Weights of a small GPT-style language model, trained from scratch on English Wikipedia: width 64.
Each number is 50 + 10 x the weight over its row's rms, rounded and kept within 0 to 99. Layers, rows and columns count from 0. The size before them is the row's rms in percent of the matrix's.

# layer 9 attention query, 64x64, rms 0.155, rows 0-63, columns 0-63
048:46 53 41 51 53 38 54 58 45 40 48 44 51 63 63 48 47 65 58 54 39 41 75 53 50 78 42 55 44 52 50 57 50 43 30 49 50 61 42 40 45 46 43 58 57 33 57 61 40 39 53 42 54 65 31 54 50 38 70 38 35 42 43 61
064:70 57 46 38 62 27 54 45 66 42 40 44 50 35 34 49 53 53 54 34 56 43 49 35 44 45 45 56 52 42 40 62 65 62 56 64 33 55 44 62 53 44 48 50 42 55 41 62 52 49 49 59 45 61 72 70 42 51 47 39 48 63 50 37
097:68 50 52 50 46 44 39 41 59 56 38 64 35 33 48 52 43 61 49 35 29 52 66 48 53 49 34 64 53 51 41 55 55 33 49 69 55 27 57 66 51 66 46 54 45 41 54 56 45 46 63 36 54 44 50 59 46 48 44 36 47 38 63 54
151:32 59 51 58 40 67 63 55 42 53 54 42 60 67 59 39 58 39 41 61 60 55 46 58 43 44 62 51 50 62 59 52 37 46 49 34 55 39 43 32 48 44 31 51 57 56 42 53 58 57 47 55 36 42 41 37 54 54 79 67 39 49 41 50
104:24 50 47 51 62 50 43 65 50 38 35 40 59 53 54 71 63 48 49 47 29 66 50 51 66 30 49 44 44 56 50 49 48 60 50 51 52 40 65 20 53 55 34 51 40 51 53 62 46 41 34 44 47 55 43 53 46 42 58 51 39 53 50 42
062:57 51 47 51 38 47 35 58 57 64 52 40 55 49 58 52 51 53 66 60 51 56 54 63 63 38 66 57 42 35 57 30 57 69 56 70 34 35 42 55 47 37 48 58 50 46 39 52 47 49 47 44 49 50 56 54 39 73 45 45 73 39 37 56
086:60 48 41 53 36 50 68 48 50 55 48 53 50 56 56 46 47 68 29 41 56 38 41 45 44 61 52 71 66 42 31 62 47 34 63 50 44 45 36 61 50 43 29 76 57 50 48 46 47 50 50 49 47 52 59 41 64 56 57 37 36 41 53 54
092:56 66 45 47 40 51 46 48 42 60 45 46 56 35 54 56 26 51 40 50 53 52 42 57 62 50 39 57 42 62 68 37 45 28 49 46 60 50 66 48 34 45 29 61 49 48 54 34 38 56 45 61 34 34 46 41 63 37 46 50 38 50 48 62
081:35 50 47 48 29 63 44 53 54 69 70 36 46 58 52 46 73 53 45 60 58 60 41 68 44 35 57 35 45 64 46 33 51 55 49 40 52 48 41 48 45 53 60 45 44 53 44 47 55 51 56 63 53 48 51 38 53 51 49 71 70 33 51 40
113:68 52 66 50 64 41 52 35 59 46 46 55 52 41 47 49 34 55 57 37 31 45 64 36 49 63 38 62 60 29 46 69 50 39 51 70 51 53 53 56 56 55 35 48 51 49 48 59 43 51 51 34 49 54 56 59 46 35 53 33 28 58 52 50
126:43 51 55 61 23 59 64 55 39 49 63 47 56 65 63 42 59 35 41 73 55 45 42 67 45 48 52 48 52 57 46 58 34 48 60 37 54 40 51 31 44 58 48 60 57 47 46 60 64 58 47 50 44 38 42 38 56 50 67 71 56 53 53 54
176:63 36 47 34 76 35 44 47 56 57 43 54 46 38 39 51 39 61 68 29 46 58 57 38 48 46 51 52 40 40 45 46 64 48 38 60 54 60 60 68 61 50 56 47 44 42 57 42 32 39 41 49 62 56 62 66 50 56 43 31 48 51 53 51
109:36 37 57 63 54 58 56 50 54 55 43 31 51 59 54 36 43 54 30 68 62 51 65 42 61 41 71 46 62 60 56 52 56 68 38 47 45 63 58 32 46 42 37 52 60 62 49 54 46 51 50 71 45 38 52 38 51 40 46 54 49 62 43 55
079:48 26 43 61 41 47 37 38 54 41 29 51 46 39 58 50 54 36 57 65 49 46 52 65 65 40 43 53 68 48 31 52 53 45 40 58 52 55 57 49 55 39 43 50 46 54 59 67 46 68 67 59 46 53 38 63 51 31 63 53 52 51 40 41
092:46 49 45 46 49 48 65 58 37 42 58 54 61 68 50 30 41 78 63 35 46 58 45 47 53 46 42 62 51 33 43 34 50 55 53 50 50 59 53 49 53 42 42 47 61 43 52 54 40 52 44 47 42 43 55 45 54 49 84 42 54 54 63 69
077:46 49 46 36 48 54 66 48 50 50 38 65 55 58 45 69 41 53 55 65 35 47 59 44 29 50 59 52 35 41 43 46 52 40 61 61 55 43 70 41 62 70 37 63 50 39 48 70 68 48 56 40 57 49 52 55 50 59 50 65 58 64 56 60
087:47 59 44 50 54 50 71 48 59 57 53 65 43 46 63 36 48 66 56 37 52 58 49 40 57 63 60 60 55 36 49 28 40 72 51 72 40 36 45 53 39 43 31 53 58 60 58 65 52 43 62 56 41 41 57 52 60 52 38 50 48 47 45 40
089:43 47 69 55 40 49 48 46 32 53 53 33 59 58 35 44 45 50 54 42 52 52 38 51 59 42 56 39 38 46 55 60 50 47 40 41 60 70 43 53 42 62 46 29 45 56 33 65 40 49 48 39 37 48 38 35 58 38 61 55 45 56 22 44
111:38 23 42 43 64 53 62 59 43 65 59 46 57 63 67 41 47 51 40 64 54 37 53 39 51 48 73 61 59 47 41 55 47 57 49 43 46 57 46 43 53 53 36 64 52 37 58 42 51 42 45 51 44 53 50 42 72 46 46 41 28 44 55 66
078:68 60 59 58 60 66 47 53 51 58 43 58 31 16 44 54 43 38 49 57 43 41 53 47 54 58 33 52 36 46 53 38 52 48 42 45 50 51 63 53 58 33 53 55 56 50 50 45 45 33 61 75 50 40 53 48 63 46 34 61 45 51 49 58
075:59 52 49 55 49 46 50 42 65 34 50 63 52 45 75 71 65 43 41 48 40 50 53 57 62 47 63 51 36 57 46 44 34 56 60 55 65 35 59 37 43 43 53 38 36 62 54 74 52 40 51 44 50 58 42 40 44 38 56 48 47 56 61 32
094:55 59 47 39 40 37 67 34 71 54 50 65 35 31 41 49 47 62 48 40 53 49 51 52 33 46 40 76 52 42 58 67 52 27 53 50 47 44 62 56 47 62 48 52 41 35 50 47 44 38 65 52 53 36 55 54 51 52 45 43 57 38 47 58
095:61 52 57 68 51 54 48 63 68 52 28 51 44 37 64 54 50 48 58 55 60 47 59 36 37 42 52 51 59 54 61 46 47 45 60 47 53 66 70 53 46 47 41 42 54 40 63 63 52 45 43 64 56 56 51 39 50 33 35 45 31 60 35 71
090:58 57 51 44 45 52 60 58 43 22 49 35 40 45 38 36 55 44 36 52 46 31 53 65 57 60 45 45 53 50 58 62 48 44 57 32 61 48 46 58 47 25 54 53 62 61 50 46 57 53 62 53 37 60 39 35 39 45 55 42 36 57 50 69
077:45 63 35 53 76 40 59 61 46 47 30 38 64 51 48 48 47 57 57 46 47 68 50 47 58 61 63 41 52 49 38 45 51 72 48 47 46 53 46 36 57 44 43 46 33 52 44 50 42 37 54 58 45 60 39 71 38 54 48 59 48 51 46 25
096:49 60 53 44 34 33 69 52 35 55 72 62 41 74 43 42 54 53 58 47 46 46 30 47 53 50 55 39 26 45 48 46 50 54 46 45 37 65 34 51 43 42 69 44 58 52 44 41 43 44 54 52 49 53 52 51 64 57 59 54 66 35 51 55
093:34 58 45 53 52 39 44 63 32 53 56 25 59 64 58 52 43 75 57 40 52 46 56 61 54 46 63 61 57 56 73 56 54 35 57 45 53 31 53 46 59 57 34 39 55 38 41 48 52 49 39 50 36 50 47 53 61 62 53 52 48 50 45 67
138:60 35 46 31 48 27 46 62 55 60 51 64 48 34 55 65 52 54 57 56 28 58 60 45 46 51 54 38 46 56 51 36 48 47 46 63 49 36 54 58 39 41 59 49 54 52 49 57 50 58 55 44 77 54 66 65 44 47 29 48 62 49 59 41
094:36 44 39 60 42 54 43 54 50 47 55 36 54 59 50 63 49 49 41 36 57 62 42 36 71 62 49 57 57 55 44 58 70 38 67 47 36 51 59 44 74 59 57 55 46 54 54 40 46 50 54 66 30 48 33 42 46 31 54 41 50 42 38 54
121:60 52 52 29 44 42 54 49 61 64 53 57 35 45 57 71 61 54 48 58 32 58 45 52 41 65 59 33 53 49 24 41 53 68 45 56 38 49 42 50 51 52 68 46 45 51 57 64 48 54 54 44 62 62 53 64 44 57 39 57 55 45 57 30
081:72 68 55 56 43 52 43 48 52 67 51 61 42 45 48 40 47 49 48 66 32 59 63 39 41 40 58 41 58 57 45 47 49 68 51 55 63 48 36 38 50 44 58 47 43 51 53 49 46 45 59 56 55 57 49 84 54 43 58 67 65 52 44 35
104:53 43 48 37 42 33 40 50 52 71 61 50 44 40 59 61 34 48 55 56 46 57 61 58 63 61 74 42 59 58 47 44 38 46 33 56 37 37 43 59 47 58 50 42 48 54 42 67 46 61 52 58 68 62 55 68 39 57 46 52 66 45 52 35
113:37 49 40 48 39 56 45 70 36 32 71 39 61 73 60 61 55 39 43 48 50 45 30 67 70 52 58 43 33 65 36 58 51 48 53 40 51 47 58 35 50 47 54 43 51 45 50 51 52 56 44 56 50 62 44 44 48 57 55 57 66 42 58 56
107:29 53 44 55 36 58 44 70 46 35 68 31 63 71 59 56 67 40 51 56 62 50 44 64 58 50 52 41 39 61 54 48 41 48 49 38 58 45 63 28 52 49 53 47 50 47 49 39 58 56 38 58 51 62 37 40 47 55 49 68 58 46 45 53
113:69 36 47 38 56 32 42 48 53 63 39 53 31 34 37 49 31 63 51 35 47 47 54 29 56 54 48 46 53 48 42 38 66 57 50 58 44 50 40 65 44 42 52 61 55 50 56 48 46 36 62 53 62 45 61 62 55 53 27 33 53 54 49 48
163:40 64 54 62 45 64 56 50 43 38 57 46 67 65 59 40 48 44 46 58 60 50 50 66 48 51 50 60 54 65 62 58 25 37 53 38 63 52 56 38 43 55 29 46 52 53 46 51 56 64 52 59 35 41 34 33 53 40 63 62 37 49 45 58
091:35 46 50 56 42 53 44 74 60 45 56 36 59 60 54 60 71 33 59 53 39 51 58 46 60 50 53 45 35 52 53 42 74 67 52 54 44 49 40 48 58 46 53 58 64 44 54 55 59 68 37 40 42 68 46 48 42 63 53 56 38 31 58 46
086:65 51 59 56 36 51 48 45 65 56 58 40 40 40 55 41 45 51 60 60 44 51 71 34 66 45 52 53 61 49 56 37 47 60 55 63 44 36 40 59 58 59 60 39 39 48 54 40 50 54 65 36 49 48 42 67 69 41 34 49 57 40 70 40
072:49 48 48 53 40 67 47 65 52 44 37 45 47 46 38 47 44 67 47 60 67 46 54 66 59 45 51 65 43 56 44 42 63 44 66 49 52 45 46 56 55 37 44 48 48 49 65 30 55 35 47 70 52 39 59 50 61 56 37 23 54 49 49 72
114:48 39 62 74 52 60 45 48 56 59 34 50 52 34 37 67 48 40 45 58 28 52 57 46 57 42 62 45 59 44 52 55 47 66 41 52 52 33 53 28 42 58 51 27 50 51 56 60 39 66 44 56 58 58 45 63 49 50 43 49 52 45 37 60
074:33 30 36 45 74 53 44 68 50 45 45 51 72 51 47 46 56 41 61 59 55 51 42 54 49 55 46 57 35 58 36 47 40 31 53 53 53 55 54 45 51 48 46 53 39 56 60 43 54 46 42 46 46 64 26 53 52 55 45 35 64 73 57 62
051:33 45 57 58 50 54 63 57 51 40 37 37 51 47 47 44 26 42 39 35 62 45 61 47 48 71 48 70 56 43 53 60 42 46 54 73 47 57 49 58 53 68 29 56 41 54 48 61 66 54 56 40 52 57 54 47 37 46 51 41 44 68 57 55
089:64 45 53 33 54 43 43 45 54 56 42 71 28 36 48 52 47 60 61 35 34 48 52 31 53 60 44 44 49 39 43 53 59 30 45 47 47 54 47 66 40 41 58 71 49 43 51 49 32 36 51 41 49 37 57 54 58 37 38 48 55 46 48 33
091:64 39 47 41 71 48 56 32 58 75 33 64 43 38 39 38 33 50 61 42 51 52 57 49 33 52 58 53 44 37 49 42 46 53 48 69 49 50 45 62 59 42 46 47 44 57 58 57 43 44 53 62 53 54 60 64 46 51 61 36 39 56 65 37
127:45 59 53 61 46 71 53 57 62 57 51 56 47 62 46 59 55 42 36 57 64 50 41 55 51 46 63 32 53 59 44 39 37 70 52 45 71 48 52 32 56 44 50 45 50 56 60 58 47 61 60 67 38 55 45 29 66 49 60 64 38 38 62 51
100:46 53 48 60 37 30 48 63 42 50 53 46 46 46 33 46 47 48 45 62 45 50 70 50 54 61 45 50 54 40 55 58 52 58 52 66 34 33 51 53 50 61 50 44 44 37 24 58 61 52 43 47 71 52 51 60 49 68 22 46 50 47 35 53
094:33 43 47 47 58 31 62 50 40 49 57 45 60 73 58 41 52 44 52 61 39 39 44 41 59 54 71 42 51 51 53 42 40 74 47 44 33 49 44 56 47 43 35 40 48 64 32 54 54 52 63 49 38 60 57 71 44 60 60 52 48 62 50 45
095:51 65 32 51 59 47 69 44 37 44 50 56 47 56 59 37 39 55 48 46 64 61 48 66 36 35 68 36 47 61 55 40 35 60 60 37 67 30 59 45 71 49 49 50 47 46 52 47 45 32 41 52 60 47 59 44 51 62 56 45 53 44 44 53
094:50 55 40 37 69 38 53 57 43 43 57 49 60 63 63 33 57 65 62 50 60 63 41 33 44 48 57 58 60 49 51 42 43 59 42 44 65 52 56 41 58 49 53 48 39 48 62 53 49 56 25 46 53 61 43 60 56 38 65 77 47 65 59 50
107:65 33 37 49 42 47 46 53 60 58 50 73 50 42 62 39 37 45 46 52 44 68 41 36 51 68 57 52 48 71 46 52 43 46 49 72 51 54 53 59 41 54 34 56 52 58 51 53 33 57 63 49 66 49 59 55 45 57 36 64 58 40 64 45
103:57 69 51 49 58 47 55 45 58 48 29 47 59 52 41 47 59 37 51 64 47 45 64 51 35 42 29 61 48 49 53 53 38 53 69 52 62 47 70 53 35 42 40 69 52 47 47 65 53 31 54 41 38 32 58 56 54 47 45 59 49 65 41 40
113:46 65 49 72 51 47 43 36 60 46 29 31 59 32 45 41 37 45 33 48 54 56 68 42 55 39 41 69 50 54 77 63 48 48 61 58 44 38 60 42 43 47 41 42 48 57 58 52 54 50 42 57 46 46 45 55 44 51 37 52 54 55 58 64
091:45 54 46 49 58 55 68 45 52 39 55 65 32 64 36 53 68 38 50 55 48 61 40 62 39 44 50 46 46 42 41 46 49 46 39 46 59 58 39 56 59 42 64 57 47 62 57 38 39 44 67 61 55 43 37 38 43 52 82 56 64 46 51 39
099:61 60 48 52 69 43 51 45 39 54 43 59 63 40 42 34 32 56 53 47 49 51 54 66 36 62 44 67 52 54 48 54 31 59 42 51 53 37 45 40 63 55 48 36 32 51 48 46 39 45 48 44 37 42 33 77 64 62 41 56 57 46 47 55
087:34 40 56 37 71 53 47 65 39 46 61 25 60 51 59 48 43 51 51 50 34 63 50 38 61 46 60 34 45 64 41 56 65 49 53 47 42 58 40 46 48 62 58 32 57 42 44 43 36 66 49 42 52 44 37 45 46 50 65 58 60 48 66 49
102:39 61 50 51 63 69 69 54 61 47 45 57 50 50 35 60 70 47 58 41 35 54 43 61 41 58 47 44 41 43 63 35 45 58 57 55 62 36 47 48 36 65 54 50 49 22 64 58 51 45 39 41 39 60 41 57 47 48 61 38 43 42 48 43
108:50 49 53 65 55 55 42 44 59 24 51 49 54 57 50 60 44 54 71 43 50 37 48 52 64 39 41 61 43 55 60 49 52 32 51 50 69 56 51 65 48 39 53 48 51 31 55 33 56 65 49 57 47 58 38 50 39 29 59 33 43 53 52 67
113:60 50 41 48 48 48 50 61 40 56 50 58 52 33 32 63 42 43 37 53 51 59 44 58 54 56 59 36 35 52 42 46 49 69 58 51 48 43 38 33 48 41 47 47 37 69 65 53 38 38 51 60 65 34 58 60 40 68 30 63 53 49 39 41
085:40 65 39 58 49 46 56 54 45 50 40 42 55 42 43 51 44 52 31 63 49 64 75 52 53 40 48 60 57 49 52 52 47 47 62 53 50 25 76 40 47 66 34 54 42 46 52 68 53 44 56 55 62 66 56 73 44 46 41 47 49 51 54 44
091:48 53 64 49 51 54 49 41 23 48 66 55 56 68 64 52 40 54 67 47 54 47 45 51 54 47 69 34 57 64 65 57 37 53 50 50 48 43 48 54 42 64 50 43 64 51 40 67 36 54 38 42 63 58 39 36 43 64 67 48 59 44 62 55
086:59 54 48 49 55 46 47 30 48 28 53 75 53 66 31 44 45 51 49 45 66 36 39 52 49 62 42 64 54 53 47 49 25 37 46 42 50 41 55 46 53 67 46 60 47 48 40 39 48 36 64 48 49 44 39 43 59 39 45 42 35 61 38 52
103:35 63 59 57 57 58 56 61 55 75 59 46 35 55 46 46 54 46 54 56 72 45 52 43 50 35 43 43 63 59 59 43 62 36 73 41 50 68 38 61 45 48 41 48 49 44 41 39 54 50 71 56 50 46 53 38 53 29 50 56 55 65 52 45
103:46 60 44 39 58 51 44 55 63 35 48 56 49 27 57 55 49 78 46 43 51 48 45 63 48 63 56 54 56 56 51 49 42 36 58 75 49 33 47 63 35 41 48 50 59 31 49 52 55 65 58 51 51 47 51 57 42 46 44 25 61 39 61 49
097:49 49 35 44 50 63 39 49 34 61 54 50 44 46 51 52 47 40 44 59 60 35 55 66 48 51 41 56 52 61 47 51 36 11 49 41 48 71 42 60 51 49 47 61 63 64 47 45 46 47 59 62 32 44 42 58 70 45 61 47 44 47 57 50